Weights of a small GPT-style language model, trained from scratch on English Wikipedia.
Training: 1125M tokens, 4292 steps.
Each number is 500 + 40 x the weight over the matrix's rms, rounded and kept within 0 to 999. Layers, rows and columns count from 0. Numbers have three digits each.

# layer 21 MLP up, 1280x256, rms 0.216, rows 474-501, columns 0-255
499569445570504488539478485527492505610527467488562494507485497482516463515457434508488494513508453436500482495540451581538527427378489445550491567494555499464475479489532492533479463501529513489472527525482484479496492485525495445523586535481485480502456510521454525528479500549421489475536572527452474462539421526491529537494516551535406450411428545504535441615432449462503457500469523518473492448459543487507480464498438439469572435569494519524473532538530500502507517511542426494541516529468555503538472508479471471518563464454578559424468502512501475495516489467477501594491516466483534388521423481551429488439545516523434448547602567424495409509440591435534509499491517466552514542568538498542553507454518473452571473476493488480463535513527439474455501476472460
499482483439450508532387565506522470551510443473481426520452487528487533402465456503487566531526544439535509477463516498515431467517500472498514514449456550474499496525499467537451579504524558468540512461491378493481474441493480452480482493498472534491470477494530512516541543491463557559507516529490533471452503515578500503524452600488562496460492499477461419528495548499517470557481508593484521540471414496516563556472452496444532504389496487512482548489445546500495521502536546542489463537547495525583549524452540497543505537514522490461581507506493440418428457503527517484497480416432537475530517502463551502499531449541460475581430527510544552462504460520508526495522488469511529497478519500489431498530503452522495503501513484569447547467573511497550507515523498
535485555466520525510437500491547518585457496518550445503563427516546461482489495482595506505576503504532470554493503459495473489483458558467563510465522483505545480374515587495552525546467493511533493451521566482559428478497455484544384461478412507474444529504474521484547553510432465426528453481509504563453484472476605574581549451433533482463489473491421497535453474462491552508439533470490492492508473503490480444474462473522462515487558523498526491532508527465493492468526527557465563575449531485512508543488448593492522503537415473510511511512481496520547527478494532521415504474515596451467503516463505438455514480480508582440523514532520451497529545528463479527474477475525465505459517437427491511490508494562477522535525548476442536534430533495523477514483497
466494571494576448550485486551528489554430510467529495483460547480501483416493557448522490467615484558495508490519513516495468527530478535500555503486578479541523518540527433529486477480494443424540479501466485456486441567532552438500532515466398436544511482517525474543575520524534454548460405474510538426464542541492491465494514503515438534509594506453421537549519498419548502577533486480516525512433486521501550467476540495510517527590533457567511514491445511522565448488491458490523484478478521489527475514525511536496500493512508533501495537558485493434505446543457563529448579546479495501483399448489521460478437441448548476554531495530515501493488434475431434524533429478480506506481476484544514503479538419455500538519500449461584538491417532543419498474472508
526541505558524511469510489572496568529474439520447512467419473510451479529451464371503486489513409501505506470518511512498477517534574527525410499458507586382567474446516554538479442485403506415486510511455559516542540460526573448408485442578522538497497501520509492496494439439463417573447557559486571519557432479422483553495536477503504524512608501531512497480565500526489483526417534464449461544489529489433421503449473508469433511530532450526538430511503495558536457500466477463471549435490408495508456470422515537451512500516557538461424559449557420404469486428503476441479481506476499521474449502498642488484517473475489453436573494564530565522535455524507476496578481511541506460566524485486490452577483581587455508555504583506485494462527484499557519564506489
542539489508465497432512564468458538571450492529537485486453519487470486513465485508478525475546514415502462584471514491528455477489498504443490488457535500437477567564495449535542556541575521580501452541473441506528517482513472433444518491481471466530454495414540488468468560521549471441507514493434398477427527543466471449537499556445530494550530530462450453509497509515501497463523499514475500453457491464535459492547472501543525527398526479474516486539521462517571483516469515498507573501544514511517484515490546489470512506435437503541543479471531538427500490432474505464502506530483517491517474516548477534524535491546547506562469469476513491562492482453522495471539548515504483526521486492500543454465456552539584505533501496456449513448538491495513497455528491
485535445510516468493415561541468447571424518512615512523504496469506470535531515480481431558547542510499473488525474562503465466561499425601550458548548498423528478458488497478483489444517506445496459503508555477499468459564485532457508498557495537485485479484496439541533502501575429532461511433530562514449523470507477471496500525496573542558507556471499515467534527501490475528484537548506478521505488476485501461496529566517501541531498495461487600461455521491530475567498548430561477485541485492508439576518532453460537547524548477478523567495483506488513513482503496557483429520548518567521526465471553458496531512545450446521439529429437482496531485508434482548571497492460500443517459531473463546531519574522509498422530498505369482487532484494469517495496511
573579534494491537532484455471511448489453432550485442495503533460449561520527511584516559529539410494542521541559490601470508499495482480486499562463546499585509556524453534479499523577519539551481455535498505482500534482417423511533533481498501451407513533475526478493461443467506463479464550483496488486477454503517440448587564555496450504469608492492454425551518500521471473437481504514534516509398516474435578510512587492450457469506542506499474482515506501564433436523512463461554476558461449504501520458505462510478541492515460449507456513488493544465441392493576562448470604482520515485503546518479543467525617545464496499465530487451508522459519529458499425482544528522483584569484482468481520471425451508475503447468486457463455502533476491488546554480522424
565499479514483484491495422498485497491507519473469538513452503497521449407532492516534426439539555505538514469499477469537531483490548611480546579402450491501497461511583507482470477565443474567471504503496581437499552536512487554507506575501443479447506524553504494517446502484536508526442516454433543501491520529474443544407524527507514486411548507456504497479445506547461439569468480526492464477521537539481517446492492523510421503514552418493453515479494526563491458507469502502458528496532443482470474423479493436525524488521496418471446480445495500487462518589471502437566484411500494455488522534557506455524459471535498451468514513460479473452482451487522522467529508472493496492464518511482468461429541539506527480437502544453518527493540496565493457527461593
501461441510463538513511554506494466499491525507447561553494504459563606516540556489466495435481543509547444465549474427501478577474491460497445520464463448511565482422504560458463514469430511480457529442472526519509528559521492535485533523466511488448544439437503517542493525490500545456469512502564497611521451551497494524438538529515494528421370459469464492508481514551520552518533433498560522413481481500502499502493500520505454414452458524452505523517505459520499482501557553446499571453557515539543493482515506504487519556567462516527547479538511482517536537530556434489464525504473494473532477484514448445517538478533559538507522465497448480477438475543508584533460478497434471504488504498555582485493576522465481581458511468507431417487542464497466512483531486
476401455433518490547519508562479484503467578537569535507524466519478434563488445559446567483510533525488486456423501471548484535433489478477534477491557490421452546503422490509497485499470502468507444516535489497533543462430527565491431506486510477501510494430491448420529487546535438424500542545486483463481493512491498494562481534504403548504519498531492461502471471483468538540462503530468527491494473528418520490452488511574492451518443510518501499531512512507497528487467441458447523581506425480532500493550522521463548519534488498546463489482442519498497501452481537541543459539525495417438558420479400522509447544476511521475535544589458444385498486459480503462520494475544424516452429512521549514542549483537508493567527503469568559545454540468576455519503485
488493537491524475505500499459467506477519474482429547458481428503510490527511559449474461532491466435538555510468467522538457470487523543458443595485551538509529526480464523498460534411516425485498610507555459489521473468498506556514511450489428513392480594555535510474565606504540500549553473465490507501496508492446487494518481492480519511539498485490434515410521532496538479537484514538408530441529474613496546518434550597483531517448544485492471527560438517463585465490523465450466490534477489475481501540504481516470550500512503515439553507513558465508431520589563467503474427517460473475493445453546518470469567547542448498526531495553464490507422467487506507517498441471499507551466505450516531507519479468482494483581510472492450585487547565550507497456467501
517581533495447486502428536482539563570599463527415563480459433572425544489563483458448524533526528552484399467461497528541464554557454449477524495462544481493438564565613442470524523541489402472581494521448487551548546479466519460519460580462466477541490569482487477533548468534509485421439497550523518459496480487538557533512475606521478415454533532504538509510475424464465399535551467520452528496505541487453459461458385421555507439492488522456495484545466405485480392513473493588594519496490527456470469493507550448577539486464498492484467428543508559506500488450465455447451529538501546510506512513537491471501455434506522522522481519551489497447532415489464396505504496471500499521376476543517511455452463483563446508469463546481513574458528586546504565470543511
448494455509477524511436522486488505452483494466493530517516454434484538499497528518429516502489510559491471480414538513549410466561466516490544494523509537488504495570487557465453513510420471530519461532523498488584535507465523453547490433539535545444507536465463490461500501557484483544501563529511488430488388561519500497517438543412453551468530436448392481457508529481568494493525533482487537588461460518493450436472580488510513486505483502555432503527470497473512453537465545607516510443437523491516527475474551506414522525601428528492559476475514513462447513477561500481503475499497485446540482539442446513566455515516439521503551481499504528502547525525495524504539573499507502571543424478448460613502479435527498409501498522541519589525476575489531516443510582
482491515537422484538474526472482504504477497507491499502445413577451458527430445451544496518442482571476492497533499546456548450483447489459509423594477569460522388497478496614487477549444476509478531451539462488504547465454565536466511523458483520425526418454615515470444524440491520555458436507484529500462478448489516526496509497522510500472540497483526489447538459533480473590411476547530476486537473418532592477482541511472524505498504602553517514535467419479369535425493521433517506450462455539525445485467488492565557485541511482528556562498456508622566507517525501480515397526447552501509423558524531461486522514512550516496494509502462486422517462532453485460416554459512491461430439583519490528509598413468477459485519548505507517509519502467465486512457489
459521451514492530559485551541501520488476427499541500470567527513461487439494440552556478499480437493433465504481503443446562459446507429534434435500501483477491425446483516588534542505478555471482449532485481515475549502506578448546464498515455478541581553463497476518481502549490454566470487467572484474527483445475457458524491462440527487472450531490486443438498521548612515498466507498513485574492541508527530446542472516566486464478504438587467572489458524458424557472476461512552497548493514489577479522481515412507533517486443518536500524493504427492487522468510461566496449549471431481454555467490442431555482481500499519443523510553470490417509542547485446536541501493512503501502451425512572416469497537502486457528475552417527539530454507499394459470498503
473513522546529538482504433452473474533544513440547464405461469562467513463442469445479531466506494515460511474496467562545507536495520499533488513445540554549530459458477512492502527500442434453560507512475474506433476485515528398533434482437512511463415518560567412518540526497572509504486436572553557532517519511401498498548452492520499452468519526428454522564537508467507493508433434462563534539528471491494504500542508397587465467508500504438431517404472480503512489554467506562491559518489467490487454506504506423446437535476456504442481506489546482501555460391471474585537567509489522486459437541448497472511461511483596424482552477516538533562613500545496530477486589478487507392458473601493506494521468473505467475566463532506496517436491441583558477535474499
457506453428432499525529472538505522512602453472511468400475458460483540507512385468470531464444501538482513574436460492588510523449496483458515469522522438528564472465419489458581463492502512556436569518566495497505535498414570546426496458434440483460531512471535441460523502520546486465592490485501502391476493526460509544524469523530476574487541510487515557525475490433501611576465492547521509514525564481516562441428483441465506499466481594505499493466491509507532479471458506521556497599483489398418599468551500525506510551413502554526551507516511459587548473477510496530510480488503542491427538479486484483485497505485500531527533493505485476420497513493497516502469511561493490463523493476508523469501493511506548396473499510484476532499505511495521469505547544
534565489533496449444462551493547440461531569499503536515503484550564443520404576518451494433508495514520491509454580464467484553475466497482518488489495532506441524490474434513535517589488529511512476555445490504500522484415418510471470550486477476514526519519539525521391523455459578533483456514501517469479525535438557505419496550461432477523514453495450572512551520495456499455544551538575555500530480561545527452498466446513500501556508515482445508455514528498567550512580481452499529450519478539488491518543496522469509492529485498540525452574515475557435551484453527434460533499456520448467451530479515535492523504503536537442512521531553542433488492499504470459524479527561525497497499535471442584526475381527509537531503496474578415534405496564485508451504536
474513439572525527456474522543516486473496489551498533560492522564577513467471470500482505462479492566507565546445425482552416453465522464507567521483508491495587494460402458501480491454515546455505545461456485593481473481490528471467518410549541432466497513512549444591576503494421538517514531498522523506500418442471441535518515439432513482545466473479470415480541527458459486519487491459529556468492429411466406520484534523509528482536552497510455467521490517515465552503494394417560439499447506522520472565484461492547549501489553493511531523576529546469475516483467571446503536443526557513425496547449507504443519526538558510550507557480547487492529481437447522501501507484531498441476486512515525469496446476459430549492499502484562595503489486440487517549530545
465503527458516471580411519538549474507488586489463494535521489418429548436513479567486520496533559528580534512490528447468452431466497549502506544531413540555498493528497512460425496472552536507404556501552543524517553491405464494585499596483460563506503545551525465482475513489473592548484568549504552479465408480539433543441461489532533529479516524528426515559507549541463483470480523469452473467532540477502502388567460523441566527504490552514517496494486511470538425549519503456460527497481484515455511499501514538473552458491454477485491564538518503479414489405460485460467478496525496499529465538484536514502503489477491440457531514511507526513399496502485469452537424506493507517470515518504511542461487538505549505532540512475469535474414529470542462530493496
536533460540487481514498483486520533553506488475489459610485487458461546510407522555536500518511509568528544496450526457512505474576542568502551528560468474504502510479630555438576509521503502551480509459535470502470526553552453520549488535450555485594517488500504495511478456434508469494449544512506506456529416540462526503466413529520528413499533528451447523505496515502492493484504510461522421513470556466404505495518467512495504453505482520524532473490520476451628538574566507564472456457560506523477500461533436507530476515519470505467445517453512504488505515446492485507461518504529556529509541500556511457492494471474487524528477443451590415495499537468538554466463507522488437467461497557518510428496436458474474522426504496492566478540496448523509532545499564
568486532514569451458483441506524531460567495477503443433566501470507449513519459533471507470507503571543489529499495536461562503477552466547520512485489479420469473545476537578508428470425462495468510498517497512472481480505540498491508539495547489519514470546503570473478489503445486467464544511554472511459484452450543520436506424524503435491494564498575490485518413542471471541488529503495500472541570526511511474448517480453479487445458405542489465476468514500495470417559449587468480534525530544576523513580473509511498439470470471523534446460488532539507466508513517502584559442499476489472443602512588504511496474551545504475462516526536481442454479527481484515553451471467495504494547550450585501549447495469530535529475436539477476474386466468482471516482492
497515484468422558480477499446513519424505543541492471534486467497443497566532475570506525506534554566565478498560455476479490550479469439480557485473475539531491411511496500492518487504452572518469477418499541468515475507528521580459552572561499508502468586480428464495504515510534488455482522509474461460527561558477518543466502454415520451458484541538506568546466449501572524546486500466543521455548489533490529536512502484446512551466442502522481418436506519480579514554593498536499439523498470530514540541571567464548482489509570525515528579519540534536518557551510497427527487582451511461484507485520597450508515477517466478560469510530501496427475475526507458493434483517479451518537487454397521449454519532549508506506458511508559477500461468522493536517446531
542519433530503541501471579442521510479508495584495447539542468493464498535522557472479484503526526526461532535488430547575529475504490491539502505498530463493488500517524491527490505488478537539479399468496402428469544520467466492471496430536514489506493493485432467443549560561519554593476506480487515495437454504407538461438520509590481475557512527472491493513509508544496551508510544527441517502491446462479509514524484473567503561555501481480466530489506497530541480509395524472453523497465508537525552519512485506525487517500515510525510487519503579508456516462456491433496550481397525498516509484525596503460529442514530493500526476456518572489551552492555393473482471530511542493489530419539527496531464477476502521493504550475520510493513483469521481597477580
470509545458501460475458486569552555471508463443512476510534550496550469477485523472541523551530532446535496540451537488520560444532469530517515513420478448467546597487554510420500555558546547499543480540476453510500473547542510485556526471534524539450485496452404515462526484562519481457426470498494528470563468493500484443515485468503511470484516546443482518536506467508511525473476533462383483436466492502554528482588535547574411524512505464386493511405521541501523491475524470457497537524538573455490483523447516508433468493442567459486489558566527498519546469484474495492484472436555535510510467543484564476528545527531527538544423503483477495507516478478454434546491442496480547488432527467466486462443422443425506531452457593568547568559578477493434460508419496
491483443530427484520522549514534518436558532551471463445566513528471493597408581556507500528468456432470477499500524445553543501506494527553535515524589476471471490518522462538474482400518494545503505535563465450464575577486500522499443581477456527500549498497526599528503495484544479585512471464497494499494520573488440524517445470460521483401501481472479497549527540512525505517487474552461442449443519511505502467543509464505513475475495513459460457543516579489518497510441533510479517465548511478502507470494526494511503438527509524478548521533489529473565520468488497503517498562507540461495511481463483506581465498479506582515550503504494499410546493504412441518509478535547570523423516394497503526528513565500495470497549453480563599473478444456525514475554461
544498493543392477432501505364520544519467506501486505522452521496453483450537523466427499482468510561583550500479513473500547422472478483495528477483507531438548494465505531538481396518431522507521491477535523527456478523531478434540489530516456520506510525455496539557565478513526448555492516446473501453465469561523557480564411477544514500459459498478471575530515493476491446435545524505498476550471556509505569490486460536453507447530501461479493501412530469465479501465562547541558536542497398537546555510543458485545464507480513527550476530420419527569496435452482492516539532544460536406469524531471462484492558523504483473490565503541523438540505426491509517524522469448557477472585470446531581418557503538449530450516460403545492550505561454539462497523576459
# layer 21 MLP down (transposed), 1280x256, rms 0.249, rows 474-500, columns 0-255
514493430425534458490502463512523528455552443523486530508533489476470494478549425526537506533504506528501531567430546554512541508517495517437572519447500520457520531503526530532487445529525450540466475470404502565399499469472580430527441571572516508525407500497565432467487481455455507524553482494580556490456446472562507526536525546523434486530591545525463506526484544536508510526444458540516498515494454415470447479463528485480464513415425552530542553448546574440463491453546525481491562550491484477506524473552497529532484551473475518499432531394413480419549475507473503510490439454466527508429417498449482449504401507560502492558463557500552572468525484480566585586557457454510483534574468501511539571488502530432590535448487489484502448438505554517462466431454459
506478469482556526504518551439480443490448518495536536518467513484473448512512471479482538538475523478465490514535502539511537477435443542632441544423497512464453503579490507522561545495502526424514498558445501509531481539486470518501501533467516485476464435585509505462501543509520469519429521480496493535469496406479495487490515543467515476472463515500499519583494495496514551539569544435470482499422502399474412524457521490456540526523493546441474484486497558484523525540505483473529455489430546539482473543503501529530526438532412610505520522497438496485491499501444509516483451530490416551518483462527435598479546485463512427532452482548475503515538462543455416490459514504549443520448447559470489494471509490542479434542517490411480545554450525442519466472471457
539472515472508460478464520498548543477516510500461441512491534487519486485561542542470447483499549489464524489509465536538553518495524443475519541539530597487479466500538430514512460447499540524521444477470593500473582485506484511618576507458443506489533525461495581517428510478460412502492436476443500557532449463505476581509484420483538476554500464547499502505466541529542543500522572486577424539501507524517532483466537495477459568532476460490548452573518473507434441494472495554505542556439480466534485543486426545484549471473488457586529510500586480613483496556440495468467519440374492497496551429547505458526520506460493481483460511482481565504486461466552571471497476538502513542534550527441504381466494402466458437475542471503482479510523494565513569561519423
512505474525483463466508434429504438501506573476532480455442465500507495508458555512516518571502584526430558616435468527490560464527494440522590558540557488508472469503479479482600519514517529510497470517439486487538536513494497519512483545523469499495482612518551535514458473488469496459562498502554487386487433563470447500483552580529436494508442450473485524413434480495556506569550460480502535494547424503514458487477480492507460451487498543596561558545503471537521478503540467414476608475601544456510524486496582501474513485499420444467529478487446482457471479404507468469433461462431451481555567488563491448476528495496567433472433524542522520475481487550556465513422445563467423461481548395459483477543482465438520499542519648581497491489520432522547488421449460
491505540445616511597446482459502468515533484456538526463472471519433566492551442572549559541558507433506532480471512512516571565498580509621502476652577476587480449574512450522422530538488491547448521531477554487524418467577420478469458466493506424568510439469435493453493458573495477615482454489499510531520554454521535536459509522498510488525532486534502449522486471432530531476469553537385499495466489541403510540455563531473511440526502478503548510531498568459498542528439606460509502576498515485587484504463382519526442477537490483497529513505544458555430480458437557502471531449607487480521479493476451474490509424427460487492470485478517444524452412474511501567539491566470548459481467475484579565552511529430499536515485485452507484476483521572495498476476448
506503504522494497496521531441558455409554497433528477457536546491539492428554508502565465475450466527479465435556408516475492502521506526562506477537531498529509506469465531489409495491482470436473519420476536490492578528518542575512516477502544463468497486548482536526508488479536503518525518494573601519501466463504513525496509510523471462416504483474480521523507531492457505563524490548559542500502492470447513494529547587475475459516519485500513550494441497483452534572578504505516462453392477521461555494522499508489480545547543496473412549503482507538524500540467544525514504518556420551481480441505514496511558514379531525478466482544523461451511496568504551414447512550475531517533481483465483484538475439484487405463532436497504487526493465518484533478445512
493501470442455507565547539546484492407489456519528537479481445558509488516503551549515496459538473483488516506475457461534518486512515515489503482426474539495396532579482521529575487464501476522523476528549492493529538474521539498523462509517495465543483508444440556494506408545494532484450475503530441528558468494542533481503529512471492494456516469526529459505484483509594525540475507523513536430490552446523542539508534447478451491443469514537524546516492482483462563436517487529524509522469572480544478446433466465509460579526495501542463516483534476582539498498517497505453553463548543483455410474536505505455450421487511485493442451530489549486461512533489464555482459496509523626535545487501463489491496454515514442528475519439570425496434557498519493496485484
432534452536485461465525507578531519550477514438483496512446480539449515420419545416407519485453519494512501561511587474523479470568485508520402396569508509481459427492495493459469442433484470558515567524461487419553468533483453481459549523528473471549518486459524509519550547573475493480581560507477460522527476481498525477523466436492506520470495478477552431475548527507509543492561434491466484513536460473447487510501483436506599543509503493470591487455482522544574535563505511463450508522489500428496503475492526514495555499489441537420520513543513474500447464462534536526499498527517539520525507511465446513543515444515477514538465510509502590591446471499492556531499484388497495565500540563506529465457527426491454495504500476452482423479523461546516477422481532
481487519474487474461477564476465508577531474509437512481455568540507508466492492551598543514501538543450494552479511468526522448524507492512461484483509478488528461434452471524474520521529464501461494557488522550480455510477495518445543503464486490501493568477544413497529537483486499543477501485534480525470528474476511500498477493485507537521515493474453532512517459476513476494501546581494510499498486486469544439549491493491560481537534537472467497492467507560446514480441450477534469461497577487549539487469531504549536456422522549466478492545529500406476559531486476515453533495478552508441587484496521525454505531408493496503493495470469470535528480468477474487456437489532465491502566507521459544510503436484501541542499507507525452539549518579548468428461405
475531532416502492480482489523477465496523465446541443493525509463488393517464522489489475538509494467522592465479502504527521512583525543526446499411528529452447536440560488460504474443561564504454506486567593517487524435446521423491495526534537413506500575475498500558501480468551493452435518512452515412475529465465470431495472516458457560559514509489520498522518509519544433497427491501533541513545523527538555562511415507529461545431487483538518501497513432494410426470510495532471517481529546494444558513522492480531500502544467495507504405568536530460474556443518560531455487496435516511495539425486535454566406532543467511499398497582518559565456544533527476463467515502559500489350478496507450508504453515469510542435556475463399473458545484534540534501551453
537510487556493536523498473474543497592454522465471523528495507487486537461526515489527475582592433493418480446420510522499424515577485549499530487475515561483489500465485463437405529478491553539453461484481576469551411529501438548500528504448501537508534474476499557547524535513557469481511522546483464499546464499476483448556507471479472518512503488504568425538425472462593502502448574480479490459578469463492536575495473520549425552485503472445502496496451538467498511470521465521540491442528492509505505527524476436447518520523510436494498461517561488426474450480491465513515457426510500523465478475551476511524585516520547582522468511509492506468529579528490516517535479472443527464531535541540561427440469534515462469564569556502396613466523574490445449491503463
537520493526425524459466526514494472506537547511499420547541470539460497571474462477444485543443501552445499453485537509549475482525532458527461409524495588471485530473498506495469504491517507454490535459470561457494513493522577503441480466526530552540521435491526547527518540481454459545471530563515464499427493480557479466531490491533468530592478530552474441513516512497495463556560480441569493468523440500510520459497428543561477436499449471437480492467460518526464562500557492486469490463549469564478495438535530495502508505521482479432460520589522482518516477528494448472428437430458497572581497480468538557520503522431416497494507496547461492492525451572576537523521552507467496451436507532512502453527490520468550490517547538572462423551440498546544536459502556
527498495483507453539532508496462484587546524409450487465570482508501424553519450496470517508601502461504451533529496539459469558452487440405577508536483492474432524550552485434546519497528513534439510482466509481571489490398546451531519593462449540536549540519561463456545489481519429504464505573475409463563423510509524465493502482556521527456582536459500521456503492572530473457504490564485478513536459527482525463534512428476454449545438414487428472522515421488467429535475493546489483512495527516520504479518525509553471571452483479504510476448524484477550510493495477512468552415519534632483502485497522425510502451484534531520469538508527551552527551489500435461528514517492502492565484466518471426517496468455461461515533530491486631416458519517484538432513486
538505495502534524442506494483495530546458508595492548513490514481487457549540506505441548491509439481519533519463510578550577531521504479585470497511460420547502461522497465481542553548555450504476570503533507536493424486487513555382500575471522484491480528557571490593487457476491500553490544496534498470473545565581535506456469470396477535456460479434496425523434430547485484516543525398490453523479435520538562543543490422520510558472445495459499480508509593436480544500450482516474470423570430515556423595387468511553516485455469535506479462429449468473489490475571478469547518439512510515507382478513490504477491489469494496448566502545460488494439504503482525554563492528553527467512481536517485492492366511526503484510532467520449459497500460539504492484522515
468569544545512429448528522558469582473432540475404515482495516557466487527453523464585510502516488536524408464447536583509432493490473481544605434488498556468525544514500475413532552531473532488462482437485381434422420517473478488466510544482450507481504501507460475619534509522490455514519442512471587542509510502482542556490529551448478545554482543518450540468522535537526536435507453508563473500545504514478447552499446481468503504560442568463506548503486535548491475426495529480456395488563449559488595470587457437568525566445504489564555562558491454438495483398440519374531410509536475512479425567476495536437486472444478495448528508538504539494597528567477578412529486491439444495469468519483519427495468442498458459536575502493438464488453541463479538480501393
522461495450492432500582544522470529534536547515429494486359456501561589535519466445484434456545494493572568444537573575487503514441517521472491509451540491448523579515533497490528475476476576587488531527470562481490530530426474443473559455460555554407442530547512542562499489463535580573481504511537528477502516528477472546520567442474429485444472484510501507476497499438511509541496525495489402553480470479570465517454564459537493443527500568447542469496478485489505486536519573482448533562512561460480546489409439503453436504482587513505462488477476520504520504544528529505564498515554499520528456562465502497488476500571471488533535474440520484504458474466457514444481553448480532455557453601498544571560471492451426481513517467570539567509515497503490472493483479
400526485483449508454534549538515441516520525523537495517537538546515556470545568463464487565521532466502477479549558495536504478468475542463526470506489497481544381505440543494476455459424511511447545471480512483423534502486435472556538460500533454569508527378424530491502454417544498488569565481452498422553515485481516482510521569541562507484502501477607463502573510468506531548541627594432462529588554537527465512479477557567441495495541550481515492436530486475496477468502516446537516437506504554505516533552489539610514488562425509367482514515518511530548431548520502454459489508498441467561493500582562535499509450505493475462458526556502477449513544476594439548497440497473513497595449484480504394526526470427501477568525490467517415483502547540510456514464473
541509508431446455416452476562445477552467458499459519413476453513476531471484531416552492504502412497512484453474432486449452485530458472518512498476474529532447479431517509531516444435562523454477484450504485426473518460555531594480513476449470506566509465493578537495563455450444469462432543545489503473493524468574571488480525489497450460535494440442457478524471499528531553449468545524413496481407501531477487441511440477492497554458505523510495577539457459591520483481512516478485495521551505451489598533547521483433511501515414591458446484518527486451510475535491557497466476536488536510520514468528540461423514467529429543437427534487479584483507515459536569527413542531494524591526522528520494532450560556476539537501544480562473487496473509559474541511577443
563563525524515509486513517496524556530445489453490488551512488481481520426524469509521516433471517517453528465486514468492543528501500437572481522549458424497516518508491478515528618466550464511528475490518508550553497493532524524466437543495534492472492493531431439590530503503494427509498514479532481502444565426506431536514480506499429481467510501575486485562481485523503540503501526503475490451431520462416540556541483536442506467516517475477467517454495456489504510510452497534538438432495499473498518388476493468489416508415553488523499470513566547540467539584544418464499533472548496484583494512505494558373503418539506421555520535526494549487551480520537431519536484500460544521570569436531496509477496569516504440507505526539510572515474477562478545497480494
482495581484483522495544535474567446509490475496492526507533564447437506526481512482426504497516518538499493556595462486536422568464480491503477569528538495475430564480530453499534453523503524434520483550532428503528559506538467502475507478487456499449484471529474510421521486488524541499554467535582553421501501517488543483459460468587491517519535533513492544448459536547541527466476512535469518528420506565585481459467511515433461449554504518485562455595472534476439425547495543502596546497449451570513452478496498518461518484509492496544504514476580429523525509566500532593561475567468483487452563522507551579496596511503481492455548429506515554480469450479487471467492465517519483544471572525491467467448539562482459472445456515470495459514486513433458476463504570
472534439557552506432524501505483490524466481502463505448507521510556539549486475500455567430472511474508523523559464518513529522493478402567507473474565498457485509456523484467556546525483411469519472545531506445427513469514487435467538490519449401455471481526481515435494494513468447512548447452513471496501530547464488496537536460457514536489472527449494532456500466495544519540453508515489475505417498472510538580503534488480551488515445513524472495503489439507443503478456518488495536501529542521536498533515495459447418507481562551551417476443548496498598494524521612534511553524504534508476498436479459505505510510553521536512527521480479509467529522492527498477473527545504484491579529443533476493465544489493434442500453476474488487463507470487535563529498483
470450519468508468518507442547509545496465491508490510448537504505492525462540448471561565509534514474442542484513515480464489465512456411490475526473491504491471469504499509502579462490454469483572408523503529496470539579527514478474558464510438467509490521463486552511534452531462516604547483506476438418506508498514551567447530495463515474475507425453466533517510466472480475452373515529509499455477532576542438485511488465537537489494518517481522529527446521483518525468490529453520483552513493431457479423479519535465493522441519479520554467436489582551515504509557486449546511547538544538500472516498550544570493507409535491498508538492494520497490529559501417501475525447467556550456479476506472549495518521481468466505469513526533573482487517503389509460503469
552560415493473490531486505567517434460462466517586500456502530490589525467542550499506628491493495407526549508484505472531449440454506494492458538504575470436558513473520486415567581431537470468541493467517473547492447516541538530483479477516513482484480489540533470405472492498541461493565492525466459504531512495518494533528477458460537632450451505505534559469503445535459534485483547508430480540520480495567503519495528500513500436469541507573466512489425576501486494577511441499642551456504557557478468465443501463541523523438523510522487480496519488524465553472567451528447510457491515447446521546520512463500443488443476531458492445469493476489537411503479514455460490531513512410555498557560537533551506493585533575480452545515498467480585500483557558541455474
524521518472485455552393518518437546573536462470562485529471536562516509504489493428489504490441517492470469493451479554501478483559515522488489500397513506518484522485500515488513530452491504587499529502468527496492426434508508428529497500491480484472485476507447486510546549484494476532533508528527495500467402508526482488536467474538510512522493530534520428500517498501456439499513541452514496506517514459480487468462458524473526541575513546505549512552459485469485462544508540500459494550611478459555494446493474503496477521512374461539483488460480449502453482494545497498501484465572501572513487472487464479492502506520511534527528443465573438519502482501471454527453493490567585452523527532515395512524496466517493519520493524547540545532513545532505531589523551
502539506515529490588471508484524480531559536480447486443385426510575509469525435479500537457484519559519492510480515473524437511478511452503480470558480526536522522568487450479481445537513547493490524465518534564475510506525540503439477508511548512456480537454503499513475486522502540462503532475509521501549480446515501572500455468453492517515553464479490493439471513541482447542446499460509448486535516490547447480520561471458553421440515492492466434540449515516471529510502520488515459470411524473521441467460451488534575482434487528453489518515432421508460482504484518535481480485554474460560476552527534530446497514464549532462478522486413453510461469489442436472512554455508536486512455542465475528479549483507477547524577501527497615451529588528478497455480476
527491522531598441499444487503566561484562555468486482478525518560426473490588511540475468434518503539480400528470482540435578548476502496543545535537482487572491456556546503458509542449489539499481509471517447513532520517442597488464499505411511502559546554469544498570453483475554468554491450509484534531499477503431448581493490438576501535512521416508457484492463512474447534491476413480460561532564496495452493606477400429515478450495497466540532541540543488452544507536504541463506532503532387610472495479565499500475462437485452550481487549458497507479536499465508403598428444461478515551515450481487526491506479534524506468481513568500510505388578490496521467454491562517462444444527543503473531442520493490553453475570522439519433443471462517535487470505469547
508500503552525455518516454471419459516440522428504550468498469535547474490578430467503567506530507530494477531498555509532563548505498471468498448499440484494551524511480492537483494475487495460456532488492490536479464536533503513522521487568485547564456483457498464481482502524458519449522504582505571506508415489504490519545546459500501487519486523473493512493474551480441525539488502479487574531544429509540556508495477514517464501494528495465518484478456494483493538550555515463499446482550419549529482510521505466479408557489502447506474590505533476495485530510559521560411475482487466525546492560452542515497489467532501541449508431488534488571461456529570480532539563493516482591566511511566521497472549507471525506497446483524481673500524516532484454509477551